Weights of a small GPT-style language model, trained from scratch on English Wikipedia: 4.63M parameters.
Each number is 500 + 25 x the weight over its row's rms, rounded and kept within 0 to 999. Layers, rows and columns count from 0. Numbers have three digits each. The size before them is the row's rms in percent of the matrix's.

# layer 5 attention key, 192x192, rms 0.0463, rows 107-143, columns 0-191
093:477494530479508486486480508514530534515533546525527494524505495495490506470526519500467503504498517499506470480502495486425480456528492490464512495538502509480520472539514521504473490547460468534441551502457559515496448537506500511477465511477499508417516487500472505507530454497538501510447507505476471499519448531495526490495480501454489510502491554480476509472487485526498497487508495508495533548499479459482511517477506518505471500472456487471487532491520506525504527527508470506518489459506477480536522551533492496500510503473513481461488529484472492508530493493507474473
111:510493507502560447485474468496484533502470464491485490467530490513505463521486527495497484504521505534481456479511481487511531488501477495475521489543444476526457518509503526504468517503500504509554503539527496473522496457565482506511478508495506513483487464503478494474507454528467522486520514484472511508535494513517478494513530521483494491435485527460529499522501535528482539508465508498476526469482509462469457528509506509501438562488459512483498481505487496535488506497507545446483505472488520473522498507530496578522451510501512480527475482505522492516494524460502495506
147:512479506502477533548475514516526507490521519522544546554530514465478495485462506524536500513491479482473516490483514509496454516510493480523487470459500478455504475502483520470477497479537453543501526524531493514469480467434442467491527488490550480505533493507510437530498511490472513482503494497519445510541522513504507513509505518498475542521477492526533510513520473498479479473530490493541483517439522496484537491457501522523513476435529503445499475466535485481483515477517540486509482504515530507524489508504491464497509485525503534510492487490506497480487563504496497502
108:482528506507487539488459526468472485503512500465523495519490538467523538507546502492479530526511429492511502523479463458481504514471493538496487501487472538472485460486524546464523503515502471502489483485489515460519487517506512453471522514490521504497516543514543531498503526448517494487490488473516513541516458503487475484519495517434538491501476472498449462523489507499500517465479472483507514482537465462489477466491578481492504470478497507506529507472514520463533513522512535500524485516523475505512488481493509552504475507477507470555556481472492499465487480475480497494
105:518487544530479496501483509531481547498488485469494499555455544483482498543496490481496492467524462536514471503467511496509539524484471539526513525490488490469517459494515491466454475509502497526454495520489485482458510473516465517507513497490490503463541495497530494493495478475502530510481467472459444514456481497502469506511476455508508515520490492471534516497483523519514562482498491521450502480494460461512502516504518508470512529508482488523535436472453527490499480540505491487533517532544494538475452489523530499530477495529541464500514476519485489469552504506509508473
107:517472446512524551470528482493536494483510469513525457532510480515516491516512504515478480511512526511462472502506477547515513524462492520515464431501489509475508518458515471490488524491504493509508553528517512463492440530488482472493528503514534489515488511519530510492491510531499532480491456488520449511467471485485466484461514490498489505512499538478456541461465539492550524496502540473542520498519554485488515470542491517502507520474528479485507480481477495499488488494529483516542479518482461549539504484522482491439532484510514490486510543491467476525496494509472462517
096:497485510462512522519476516494473484544465554523506507518490495502503512513483483460447465472488547479529443513509525502496473485515471455507503499527484506499483485524515478505510502499502481511511497523504527522504510525462503498523482517459534481533530471450481514479498516488483480479528523468518519518494507505504521496476488433455462533484477519507504502481457471482496492452527515540480513505520563504522506486537559523543458461495453519428513533507504497513489522478533477494499518540555522525485515492488499518487486478544499515509511485514470461502488437519486516493
122:536543487507487478488508550518524582506500479509465486499484491538463477511529545516533529522488479450489483495531516476497506545511489482456501513529493495518512499542511462503506479533525543504484527504512476467505527537509549497533509513511523529492550508509492472499479520505519506491531506546522499517544483507456448516529467477523514504475522520463518512443489522476478534496517538479489510503491532533531507511508521500526446461499500477534542473499516482543499518510523503482484482509529503535494486520492502495481512494474511514500489505529494469543527493448558466470
103:549459518480512493492513530500466479528495466511504509458493515525481549506539535496532529475477488485538534478467472488501488488496510486496486489462525533518494488522484497468538548500531486486517520513513462496514470517470513512518526521512490495544520576481512499495500538508454483501503474485499539487454525495459508468527474466511550522487497528500546459530523510488503527478533507481509500497505525530504519471491536513513552494543541443509492498514481492515489504452496520496518495516533533498485461473512453556530512530494496479494529453502460496497506491478476545519
095:509465500491523520519503524454495505471509479479499487532497518463495436529469506472494511512475490515479484477495476499545549483521534499476500520508473490464479481443528490534491507471524528580539530491515482487489521506524464475520520511495494549498507518516482533463467479514515541485507506464474504463509461493496494461487502503527511495522465498538492514503518484474543532441464522502562490457488509461496455453497517489527513529445502468502517466456491500484480498480505501456471508471509520496526495494449504510478505522509480520472493479470485521522478508533486469504
103:500467498531521472478495469549483496509426452488475488489513500495473484483543467460452522463480442463503488518483525489465518486533513552509480494498535505508515491526503458489504513479514457473503504500484510548513487501484513537462493475478506472518534565476515507538539535483502499512482463506529484507481540503467474496525544496496489480516509468526481538513480520495503511514529466489519475494494501521443526462501457516519490458461509511476523471493487496496462544474468474523500511499542510512488481507491510477507492497511516545569531481488538518493488527505505519504
094:497474549483472488494472451500448431497506478490459482478516491481501504489532447501500522536497548459501509479521505488515521438491505501506474516522490514559503494520485492523518548503486494508541517494501502479504475498505451520453492510503513517500535502511493497510496510479529503486419476486561536516543497508511509451528481469461501446483464524472484478528501485481512496480487520486493526540474496481527535484475517495501535500515536474511524469534503513441536500476533480525517473541478497519517512506510477534461532489478509495498494533471483526510502467511507523506
094:438511494487503539440486463468492523523542466500518477466510515487502526509507454501477509503468511510463472545498494543465480476471536494485520502494500513459515510520509506507524486498537562502470504511496494526530534514553553486457483532509487472505471491557478508510481505521524475509483528514486473530536561509516495517495546502459511493502498520459498538547492506518469535511490507505503470516501489497509520497484524511501510516511470542495477512462523473481517500496493468506438533458519482513492520509479487462492474494564469476505484515507457485507542505510535467512
089:479505526478516513509486521492503526482509492531456519533485513566551501491504467474550487470529498483467495508469511511521463530491509468475474490511522486539462487513495485472511489503488443525491542508486516501488473544492522506501520518502533515545516453483556471531514510537508499510448484516482476509469483536491474525550519534535474506455517539453514517510468513480473499534507470480473442509483516497547540501488515483495500468515503519521492468457498497485538520502472518470515480487498520480514502497525522479541485565507517529517496481485499467490512452514542508507
078:549509491489489487477516485514560459495491523510464507540477510505498520474528483497549561544489499499524513537503504494490528504444514503471528529441498500521505497540511510513520515508511529490488518501517483512521496541513476520510507468529519483496485504521503447507493526521487483520496465458513546510520490499507541505504505512487495470485470547497489530521514470527426485480456512470507541494519503541516474545514498482493505517557513503535501455516492456536480506500483444478495486496534514529529519511527481467491498529492498531519504553506481467505537481532559474513
088:459517511549476505477583488493514503498507492517488482475501506517525485492493477505497524494519490507527494501460487499467486491487504472530475554517514499505558498521515502464505484528472470507482474501488480530497520542515551522474510483457473490511515473475500491539510466495489519525471516489466528478486547460534538501535492509525479458484508479470532465528551486518516482499517506532494493455492471488544553489489509493479525483499487492464489535487542531471537499552474470539477485515485477524527517503430512507523446524496528464488520516493469527538512494494500486530
085:511518472519494487487493527531475497499479515508497519519496534437493466497527492476449491423479499523520551545518500492501529467458485533486555527483518480482499491495454524494537519516515538449491522487481470508527460486493531481492490510492467507505490483451508557452496519499513506513537535513506478507471483491491493521550479504535496481528498531513486489499486529499517489501486474493529492495508524494487485499491539482471505484529458506458438500510515504515501457499448456517516516526468526541518471510485482478460529477476462478510505534562487493514495465490461503508
088:467488496496561499492504519523458537494499517464484514516494508515472530528533513482487526535519456501534495495478491519465480499480477490521518526514485523530472533476457495537491538491482536522504481504488566451503471516487519534483558481462505461481474498510523502536478500517451489510516513448470531536511436501496512515478505524500460507520488499481504483505525473498522533542513485530503518493502493515478475504500445469520480505508527513509536504505532483460537450471482492542527498513513496447509469547507500497512515486483488502497517557473486560464528514501512518495
096:483459480526496490510497527485517501505467497559478485541504517512512466468495522498499506556458529489527503492498516496500490489490520501487497490487518467538513450477524503499544474520518494534496500484495475506483461498451525507559485503477540513458480487469503490507495554518494521519464485562505462534480513538558467508509485480486488508522479525504537537487469481514467493499517504532510485537538553507491436472490483485523497474492488511508516529514520511502471518480536528489496483554541557524508507512453502494497536511507512516509496532537480535516495505492541499433
096:526506491512507503490529440513516466500519458512505536535492509497500480521492528526525529496519463500543450522480504500503496513501540501486520511471518488462491471451583505471506473524551507477490538511552449504520525489525485449498492503509524481484494484501488484495524434517487505486449505480497501539553502507498484502508522491486507489478520542482520501450528482471499503466518518466554532515478483527469452541496529451485471485505530480495511512469503489462497469526525484510500491518517504510480477542509502539466531526450502514492482538467488502520509511479525482512
089:516470492497529506488510536474531506493458552521549506525471458499498517482491484477507480463506516507536520494528543521476497545519490545508483456525443495548513497482479475471504535530509479496487491463487484501507514514450476503507495472453490474510508482501519435517531440541491541477521499509517510488489502532502497467511500517506492493520464500445517540567475489515477499530508476530495479519541508468483517567521474476516491498484505520460502492491489504559474495507470497517475496483550526485511522505481525480521517531504507508498463496452498520493476510528523540510
083:521498458502526494469499461484489507467510468521518501502495480525466457515479516510463486472465514549463482497494497478510497498466518540502494458501462473509461520504440479466485522523458529498552495503504509521522482520470494472508474493502489501534522503504478523525523519480496528483475502487454482507511478482477511573422535455477512503553500508482502539479499514513516510481472521492468484521496482543441528533514484535543492477482509526506471506532516488499472470509471483468505517494528458470514441468499496480476471492509516495505473452474512501508495510542499492543
092:482509474467494486477501498473492487444485530502488472505512504479537481498490514506479507458511537437579481516477523494491452490495481497489489499457486473484529492466521525505528487462487520513526467527499473488548480483484537509462460567524467522506479489503528480511520507475492470486473477500489526518515495533503501494493518481498497497495486483511480533533508513504486505458497483494484514480516497491476496488506476548462482457485513493524522509497543529539470489475492466486442453480461497480500554532492490480531513510463484522470456526449496513544543505566513492504
080:479477508469524487498456489557483507529516498505544529530485454506480480478547490498524479514481488455487504499466522504501466489482547463499494495524503557502509474480498504497484496509498498528485505473466484528482535482505510468534485451481508532487514513493492468543500509535496487482531472525512566498453515498537540501522522506555496493503512541496492544448524449550507454500500487469576487462529486463490468511504518471500503462513500530473492509514475509498521495517465514508479505507532469462531511436450507500538503507488505518497501496485524480525501518480516496499
085:516519487466528509458452493487487534529496497499524517493482500536488488471503477519552536484506507508482527501503521513504473470474514526472543527495477460482489511474514512489494487485465478478528511512519411488514509521504519450481502509499519487505529542509520459523506502483529460493523496555487433535487501513498474468469515487541522520448478510541544520507464547513481517509500501526470481476508453471521527491511453474500483457497501494500560510497499493503477498516526510521457516548497505505479516524506502495501504548494507520530482454544490531492475514484482500442
079:481469498505505496510496469503495525494491506508482492477479474509469523517486468500502452538494496501433490480501493515510514476467488468494498521450468486485512509534527493482464478513454446492497469495488519496515483511522511550477513515475476482455507523476473528480457472518476494466529548530522506482468497492535513551498514537457502493482497478564476469513510526471511502495469473506513462484497462499552453519480533510477487495531522480496538538557484484516483479469488480456475505492487470457505469541477480507477499515501464514473527438485468512483504474497465535531
083:490486460506539478465477495494537549483476499497489451492500487517496486475462540548492510491504574548518521501498474438511479448467534493486505526518508483486495522485497486545538479461499479506522499471531505505484491468494510461531528460513470505504501494506464522461520499489495489469489531522526510499514484505471476460501511511463507522479500484519506504462470469487554505479481524470475537553465523491502511511488498559526505481511504504543430483488500483513543493500536539496463534517537457504495524529501525459519489494487491528474498483482527485480490536490491475508
089:538487507504550504489488504541521465504479491502478506501460503506517524497511525488528522490515496534468514481498510459501524466495495497503507495512531548508551478509560478499502487535539525454485475489484462508480472515514554514471474505495513482531483470507493499512492496509490452534510495544481519490474507487492532475511463503501478456502495468494473507516502517540511468436478533507499514561540527498461502446476541532527517520524504526461499501551518488547501473471481504547514486477470503495461519451463503465518505496489507513480455496500533538503498472466501466452
084:479501498502578502548523480535495438481536497519534482505528447498507465499509521539509491544497545490493485520486489456492518510476518511483504516468491513507507501463524487492503530513502528509480518467494489496550498481521482477454504526485483492502471533476471526479486478469534476496491529508507478502526481535543515490479536495519530531455522499526501518490501482487455495495513531522495481515539493533479495523553496542509544494547487508515477522506496496478499507529543439496498483469510493467474514443534456560493496496497494498516467451488504520539462526492471530504
080:486495509488479530504534480523519551558539463503500462424531495511466473523496485497529488499498519519466482491504505463496500538510510515524506475494518542480455499495454491536472500497480526515516466466516482509509490476484472515467500470503469461496517486489542482468449496506495512523448523532505474530516453568511453517494463494484495535480535475472475459502520484493463517532509464478453534519479483481497515527487491507499506486481483498498517487519520490501467505533470520502512486496518485512491529557544509484459501473436507519481530502485518521481460500493502499541
092:495452454479489508496466484515500446445507515460503494489516488493521467507496497517507523453500469490460477505518487495509501505500507487485486493501491547496471509522475482494479488464503496468541489512482458499514497477488525514524491502531437513582503500491507427501481481483507493500520541515459441524526492492518482483523490522515485530497520503495562515507513466492495530531514524496488468498469451510515489505515527527495486536488545463503505503498521479539533503478473519495506530504484519509489478474498463568526513526469521482558527503536544505511511444476472499536
086:513523478470536507481504539446495501494484485520491482513515476545506491498500507517459511447468523523468471503518473510518468537476493508543487505522515521488508470525482477505489548523513524525503484535457535523503504511489472547448543488503443522520519516502470490504490520502509458508507506515523542491498462468496500540473504486508469497507499466535490468517512504474501509530485548464514546524451482533494514474558509508479478531499485532442497507503511487528491489487527543527523487537506473486536485549493504492553504481518466543456547505502523460504487481498470515496
081:479500507505487505524488505503491553493526520507466528534462533491513489555507487537539547526462469484511489518531547506541472515486484470539491466451523531511480511499466515536549479545500475462547495517503539493499526489471473484539519508499495524480562465475543523511531493472515531565506500521470512485479506472528527515499529530487521497488488498498488487490475483455496487510488527498514501466531493505517500523447487491516525530484504509512479494470471485527454485520530490505484493527486489495480491518492508541529493481476491512516453485555443507474533470494521532495
086:510504516511518530512515501516509538500520497488492456481468528483506472526475526502494505449522568468484528544523520513456502468478479530499479459496482502474525519469448492474488504510499501509502509483488518463525520503474498461522498499518472489512470462534494479466509506528455479465472463547488464530531515538516530496465530565498491488518493493546476466498510498496517477529472499529501484475482528513494547462473526516505484498468471502472522475499464515471553478519509507550513502521469512533527537505504494485462472528532503488471518460503464506528481555530500475527
081:489530493498447466517512584518512488534502501500476485475485476488501491506502487484499495514521502519465513529500547524501502493450517516464494507474503459465551492488510470488500489543496542491492496522522490490491461528553536504475490472550443491478531476536528536483506529489501532500498516469501486485495514506474478560484468475477513498552506503500460456467509447503507487477505515509502456514517491535518491529459482511478504469501494505523548468517490521461497484477475504538496488490536479480494479510459505520518522514530514569504500512541515517504546510517526544515
074:519511492509474493455479477498500525474500523513506481501477499496477492486513480523461531548520491519456512521481512455530514486521469507496526517510501476510475523497484457487468500491493471458511449490495501524484474525472537524485514521503475518469416504507479492517530470497509501519478509425533468504491460510473522497518479494469455495476562507526470468536446537491491470489457510490511511491479465472464503484485468446520531492533466459488485489446496461467541510489479508504506481487525509508496521480459512478513500464517549498486499473522469485499494517471513473533
088:507491497452514502532517488517525474488507494526514525484482459514492519440450499530556540558477512482515483554518498470505506488531492536485503486516467488473510505495533547509450517503510499506457501479506537532520510529523523461477491465475491454483508512495471523480535490486555501524492511540495501511501469498506508511511487494503475524487489513458476509525560492482538497543425479463501491542475535492495485505470503481503446483445470541439481510535507473516507481536500505467518520500475523526493504472513497497478503508521496446510481497512522518494505522508510482477
# layer 5 attention query, 192x192, rms 0.0462, rows 108-143, columns 0-191
114:507475539519475543531513535501543483512473468524474482506462452549509467505499449528457476545503538508511498466505484562534482498498515560508485503462495496483521490493502513526521491504539512486473460530475503507473478520496474481530507493506488499520507489558527498500487483503526525491530499535503512489527502498509521526524533483486478474492514532513461470520504513475553505459530512558511502463522491508467508456556478488501500506503514515469489492526507491510527469477516435497474498531434512507486537494452470502500467513484515480511502487483472498507502479562480496477
201:488470505496517531477478488486500536506522518527542483521558519483490525523533494493480514522531505514533495549514439508490482496468529504484484515534500544463452505501529522486447487501511492507476541496480530445524468528530535505559478542493515502513508517508533482498535476469485479481497506529478479481507467512504506501484458480498505540519511523515522458512490510466469479503483485452515453492530452443470493508508511494482476480477471479533540488523485510528539493522495480512501453506486462532482556508543471506512496480501527534506503511511480544494534512480500478541
113:478509505483489472476521493515540520538482498518556509484478516546529485518516464511469477495505457461492500470500506540520524514492536473491498516464525475506469498498516533487530520484515498444501491497511489499535499510524486484524487519524514483488472468496521479538476455506478558471464468520502494498488527499505494494506552452521508492495519506485548488508536484482489475546563495558468501465509489489500477456514434489475486547487480471478534469492506516501480520466489462511480534536510513491477474505511490506468505479483451513496474510525480528558493456543465515486
108:445491505480486478476523497510467504502466521460477490489503502520506491498461490496507538442500464502515521499467519518480486475514545474489484516500514435512495510511498497451498495456483493514556502527463492496483452517522514463528539516521458514488542462473512498474510477498495526521503512510530443504508487466511510514443467482520493502454516503461581496509464491498480513525486521513463513481470454488522569541493532500494499481527494532495535474490503464497490479502494492503486475487534519499519512497504493532475496500520488487459542444495443498478497509489474525521
114:492500502504519440450528491502483519527464481514476471525496452523457526484539494488472501467493499499517521475463521514513505562502512510502493490533489542522470503502499527493529506480535523458492428514505499514506495486493488505532475525474474512500502470502486491506501484536487499491498439512489442540505510497528457486550542475475455502519468511467504502497482484472529511471535482493499551509498509497518493491512439524508464527517519522460528501492474534508515514546474490465470516528450533496495476522453472491506521534471468491487499511499500491547527488488438510495
108:517474438501516523475529484503512508515492545504512496482467499462518446510501514482454466492526492536515532554504532517521528476523462510498487482486459496532485451497497511478499485481499469500516483516498480543528502506497529520508476458565512498500525510512503534493523485526507434531482499571486531481485508498471555509524511540509518428485488495505494493507543525496537506489529485505464514503529492476470460491528509523482516522521522451496499492555442488524531495478527529501539486541463493487502524513480547475485517510480472524487515483499502502522494486520500494482
130:448489455548545494511483483507513491493522495513509473509498527539516491515529499502492461519493529477512483488503470482442516468524484481547457499516518525490484490512500481474488509489486424541486529512504573528516447520517509530502469525504515454511502488520513526492466511438510469493476550482476453513513494529497542481492465545504470512486504533512474507547506488456467494450516560476496494505509486537473473484495519526497506458483510500518499533490511513495548457502488495499521468499488477499491496504492445503476502492450519488518522474492517495516530523503485494475
101:508475524505520505485489473487509523459483541520515536491508504505543484533433515503552529485511509480494531505547480519487531505476529489505489530436509499465532482532504532492545492485506511562506539507532501507469460495523433522488488538519537504510553521501512509516505514522481470508500517468521518519435495513496473474520493525476503517497507514530508527484490484529450517495537508482492461514508530468501491485522488475501541483527505456501480436496502525496475501524492539494535501517528472457537478478460501527458478471487533484492478502509467483475493521499530523474
091:512497490499492450525501459510512536488492516454508521512536452455452522440489477533529540538513519509484504502482516513486488539462507542499542483441529439479484493512509536507521512516514517492525556485522510460459526463474475504456518507513497503502488520496538459475501469514526495516531505469485534529481469524540502476514481493498518517500515519536460520467499515473480533479499518465482514473485518534506553514495478509498502470492503494515466516478519491475535529497508508500507475497477457467518469490531516498501499506534519479501538441478499495475524545538512522474
109:491468516517530456533474516478509516497492516518538510501496469495505456541538550505489472483526472509541492507507446529474458464490485460481513530490513498434508500526498499527537479511434448505490459486471546472478506487466516464496518530512578529516568514519494530501480498488468510513532463500466495476535482476500502508497487487501505506520475515497508507481459470501495502529536505524497479473510514492462511494490534540497518495483484499513524490497504502492560471523527469497468538499519516516501507482521485563529534496486484499494536494501513543515531536511528499491
116:510520461521529475488517484495513505494474474471534487527524503524522456495560455510492492525526504499538466500493532491510516542502476460500479517528510527486504524494530474525507517473526476502477476463460516472548501484494462482532521498503501491490510488511487475497539499492504479509494492489511475476471466468472488502512507478449530506478496497488448514459485479496496525559543496533480516517527546481481491495521475544487494504539477518475523509546454548446493487494496511491508533445514492449507462493488478493465523463526501512476570473533513477519477496446507529499
110:485500494490511484501507488515465496549485463466460510499499494503504470482480505498479518490516449491517519521459479485486517552487489507545466478539449499539503505480459504505490456499512512496493537510554489514517525477502510529535472502502503466465517483507525486531522521491489516494544506519527514522499479473526518485498486496517500450517466433480520459480485519483548466526556475535484546541486504501546541469485510467528513515562492528488528483541521495461489489457490523514485524489470511488479456497482480476490470505474531538521527510469536522481492544492527487479
089:528470478509501514474501495536484459491514471468495542486500563534548456531484515526495552483467538509459484431504516502504505484503486476444476500476543481520494487481489467533468477482485472534501498474464493527547534518437487487488508509456490519475508482500482447505478496462469490487524492472519485513526511505520496501551502513540457499492529533495498489466501509529531495486537482487513488499510485522527505522459497501492472507487480503510505541493465509456532550537499531496467514497492460513490479525470477500475536529510551505491501499504486523461460481497481512504
082:495538496512476505497531497478479518498492481471530487483495525483489480469446504536536523486503510523467485515471509501527438489515493516508517540522498506530514524492502520464546446527478505549522535525494438481481499496474524484484526495477491561477513472516500526482507487503490513495466427512471467525492531463505485489552530486493489487511543470512445510489490495550482516501478496500521463505543545470488543484489518487506472488467484484493521490498501483531521520526537532481527534476526493485521522486478521496495465514543496514486463478521507468480499448447488490460
092:516471463482503562508502529503485518511460487513519501488464499472555520505475517481495484496486475544463489501470501481462518475484485549463546474455510542490502516474451492528491519537523478554515525485471481486510500523523518540496501476511468505490521521508481491490521466462474509477522511448563512517499533552511466481499555492503497497559520517506496498527508493540480520481475480576525485479511514512499472500521502482509528477523539498486468476464512495478513518500510513518516470516518501478505500501463531470459506501471476519497505454488513499470471515481465547473
092:476483532540484498476546506484546478503520537498487493449496494522522527519501453484478494526530526481502501512495535498469521507507523490566484474483513498504531558510490483510529510503546491478477449511479518530502497505503480543498512491528537497501519542529469505514498576524487558497495495513517508485525522521512522455500507508518494549493468494462463484523520457478530496527487525512515532476522543517498496476486542515463537496519517486515452480480494487467459492461530500474517463468522527484478501473499538482494561516512495525481473514486471514514475535492489536473
091:538511476507502441494546486530533489503452520502459478536504512497488489474494517513533493492480493497480551502511511483486537527517479474541517479479552498524520513514513525503522454547461495484559517520434456508529536502511487539530460508465582499509444498476488503486504523509482545467528529508513498484494512508534466451493517490494540447494524526535493520512512507530523487487484499540517454522509489505535497512497520497525473521500516534520485499495494483481500521479495496459452512505517495558487495496483506504490513495493502535504507466496508467511478479484539533490
083:505554513485478495529481530472501500437507513460516484463512471512489498494496529494519497522537455494512531469480486487509503481495491501509481515513455464503497527495463486481524532536470493559538479495518528489534490492488546515465486483478547542536478500497497547511517480531529522503483510516478517474479508523498504452496502492509466549510498491490495525536482512500500510473458504512512496490500540481524524510457532504543505457538528516481463462544452466509478475501466517464520505511500464486536507519499481484499477498503526492546441459546547477493510466465519533505
091:549460483502532484493476442503515500542510501486525498493482506496488547499443491523519505545544498517513489508477486541480520522464482558527489518484535521513463548505494537504488503474470505516467481513480517455489498485522468509485545512508483530498469481508456571485484500470447499509475515522546457475470478498518484500500489495519441533467459483483541492506444494493471488482529467471456498512507527462518478515534446532488477508513491482503496467495496482486513540515478520507486513511532454473504523500508526518485502492537494528516496527533523503494525504481483486487
088:507490489541533502545494519485515515501506489503525536497520483479539471489503546490487528465527560513485535508542491501487498503499468507470511513500474449466498522503510510531488467519533476504470518457501490494483506508536536500534503462476474544499542522541498543458478494487538505521504506495480491507492527526547426535483484500496528487489488521489495504492506487482499459492494492462481495537473523543497451476456506464511465517506504471494471509521477496554515512518489491448503507466497547525508545508522517512539534486527515500502522480472524524463486525530444552497
093:512490512504511491548523477533512498537466483498522483473554503526484446443527495457509467511524517457535517461514495498495495521508519501473497517525504486526454518485500496471588500511516468494468487503557497531525494443518477494479512502480507496458471513528513510485478531529482482513490459468505493536487497544521496491511522485485509454477529466456498510521457511537507532462457529526501549485535508475485502500497468511496511503461487516488527501479469474526484522509492501505519499500520473501466488493546516501534507456537500495539512484459482516510470520462510454520
093:521441507512440478518528505477515485491432462486482529523551545479491499509444540487502499543536528509514475502494477531519468483518523460501544512556484444525494510454456451516496527529504511494542465526545520547490495460472513530487501480503481517499492481527504523514494463518545485493510468496454515493526518457508472496496520491530510509494518510477489537540514468479481493537478481519488510525531522526492540508474506481507451534539514544511503508519496486461471517531490522530511512517489512475510503502523505463494477516492504474513488478508500493514504494473500533490
084:500461482522485497496455490493491537475504533553484505517477517492508528507517499543521522510485519518474473481511499462501492528463464532523486446499519503531517522541504533540493494477512504504494474515495487513499558489474507530464515529466531521512522529511543462508499506510494551464489496561470474546475484495453510507473442517482514532465539510533507466489516514509504533477471441500519535491498523475504491521526448507530474527509474461533509485501483508490525528492508492487552497462469536480461523502502523507534546486493483489483488518490502522512524458491549493477
089:480500491499505516561538509519495486496525502491512554491501509515529497506507508487531530538498532488511524466528543510525493476510506461519466537503537499537522505530455506508502498514536542542481501479508496486497514520500481484526516484459514547518457517486505444518483514532512523467460513460475538501460501519524490507461482515505506494533484498507519533503499509542488525537529499522579463519465520482489471514492544507496545559455497487534480484517530498436505501497492523512506490478519446486513501500472497449478558496525506515503503548513478500490500503518540504510
088:453511482461481490492501508503552540493507533469497524500481472496524538538429484512520538479540516555531477507487485491534522496531522502455486474474495514520520536514501509494476485559486494498502519503513515531484486508519501463508451474496491493507502489526513497541480474528533496479504560488502468505496485513429520485509496519552518495475482484503515456551484508510513525524510461520513486475509488494493539510479482523464505495444496523476475479455496505479538463535497505477514521567503530502478509532479522490480534477505500495513519432477473499520508527500487515470
089:463500492516478487498550467476481471505513459520509483532488530506496489521493507465473443528502491509534484474505468531491518538501511535482486513450536511507545523445544510478462501508472490545533497509497525482533496517484492546453466482474523496447465455558518506531489507517526553533467510498531513525494502464468497510505491480477496492460499522490507514527553490454491501470501474516465489485510482503457464540494506460494504517472480528516480484502529511467508505517489492458517475481496440513457506501481513521523515468494478499508501497479477525503512447504506459516
088:505467479485487493478509530440505524519529488530536465514548474495450498485510495498460479488475525457502496489561472519507490503456538482510525434500521548523463554469469515500504457511482457522511476463526479521533497504509480479517467493528510494528519558491512519503490532513483502497473490517505480499495502514494487504507478540484439475508478514503490509461501464456493497504481471440540530509477518509501548508533498431499508497498484491497516491501489478515504477498513485515483499537469546500546543525523510499514493477491480451531488476476505465486502464509510491479
093:466528520497483518501466530515529507508479483499535475514485526507501498495514477465514442523504518467527493502483511489482508503519521537506495493487500540494499489565454486467484517521491511541445480526533525468449526537542501502527482509490477476506496460539496492475495507495487469484453512535519532499500458480482482516491470500486477515469490511546506505515519544533505519502487498458500511500524501449503460462457502483535463487483461532552505482532489481541472501506455511545500537515507499500502562460477520468520521485529536553518550488514484500494483533517499484486
082:457492468496529500521532494505479461510471512498509487495478556515525527549494508548473486502511507489485507498516516493473498485463485495483523504480427548523478498537520476499513454505538491504509492502464464535508483495499448511526454519487452491513522479506494529520478468504480493534456497511484525461504553459519539489538536478495521478521489476533547512531478532495478503516515524513460525492511469484516520493506472505507499527516486543484496499506527499517512494495471567506474543472484491489449537527471510484439472485485482496511503529521507521506496479554472542506
092:503518491450459522518511513526455498505515509535503534532484547504487520492498503486473509494503503504507535507484482468497509517539503517524496538511508512522464502467499510517537454506472531508442480487439486498480502514499458476514498505469469509502517498554487509550510499516476453477470523523531520493446473541524488476504449512494503484512498525478577491511491475498562523513521510501510518488480522475483527528495540490504480522479461506499500502532486570515488522493506478553494515491471480461525502485466481489515485498542452504463522530510481468443461491488525491502
096:495512496482458487500490489526526475532523469465531506473476464508488534506488503495513510467521497446488513514467501465510535486492469526554516506541487476505506502470507554522484518505484500465533478474466541479517481538566465490511508543454499471481494504490515512509504477504506545511457471493545538449524499482554443448472486506464510470479479485455454513482521522535495511522503500509531492504530489501480454496505491482514449529498503517534521528461491487555535516506508470518498493475495469527489504489489508477464511489508494482490512514493438471504490470521491501496
090:537533543466492518487470455504497522522503491494463476504504503470485488485486510474498549481517479509459525483500550498482492514542482496515520502475503499505547510490514482480503522459470473519486525487499511486509455550531569442487523509518501489532473543498484479477542495481507523483509495503489524524495499499498448482479507545533495478506488509494497502482524477548475512487519581469497481530575525507516543539482502523545480513501486488468482495519506490487492495531525505519474502486508503460482486507569482552479468528531493501484498522513532510517504497492498533557
088:493488484499458520536475469478460470472463512514512514473514504499524535515500493486500484488473485512527438511492492483498516527526587542472491482444524484535515502501495480506481511502545540481491550510530464523519563495450486502510479480485530504539486556487507490543510511445500478496517516482513480496491534466527464496497510448517457473516512505521486547515543494528539520491532506494515517511477490506497521524513520523515518526520512531455477511459454530508468518492469497464491487490505531501470490463476479532505512516497520530524518517494492463508521535507503525505
082:468517486511509447538501510475465513516493514448488523571459515478483535481525513518531489468510451479468489474513461488487488497488465491512491512495487560542474548519521493509479515478487453506469510521500497508481494500459516499521504491468525491498489505489535470516481524475499529545491481487500513485463516495446523505507507503534499515479508516486506508524531535496509507517494486491514481487544464533527506510443517527476511444489473478507467489495512498477467505474499511502446446503476498482508487527472488497496483503519549442511465549473494498480527567509523556487
082:474555471477514509511505499445471488478451502506481531457513499489510525533525475487479484503489520501485492489500465519517497473493508447513524455479528500507508486488517486508515503556505525537508487535485475481496474483493499485478490470524528468542521479497528480535462534484530494521506507463555496485476521509475480482493530488442525492485500442460505503487495510519468505518493515520468503508477518532504526484536542528487478530507510521551473462455506529438486493486530500505462524519458524535511512516475455498535554504543506500517487472511488509434471498513464503508
097:512522507504496490492444506473509495524522478473551515503517520499516486563478473510465467493492517474503499488482490483484506500485525528498498473451494520468493523556513525511529537479479505503496521524532508506499512477487537488488489485545438549459499527482474523456517507504494531489507531534534528520544523508458497527519469490477495461489514500517518450526511495498547544494531536495546464459478510508480504487501469493515534542486507479498492481476554480495517491470518479481487522512519498492499451518490533466479521532527487493491492525475548463508534493555445490533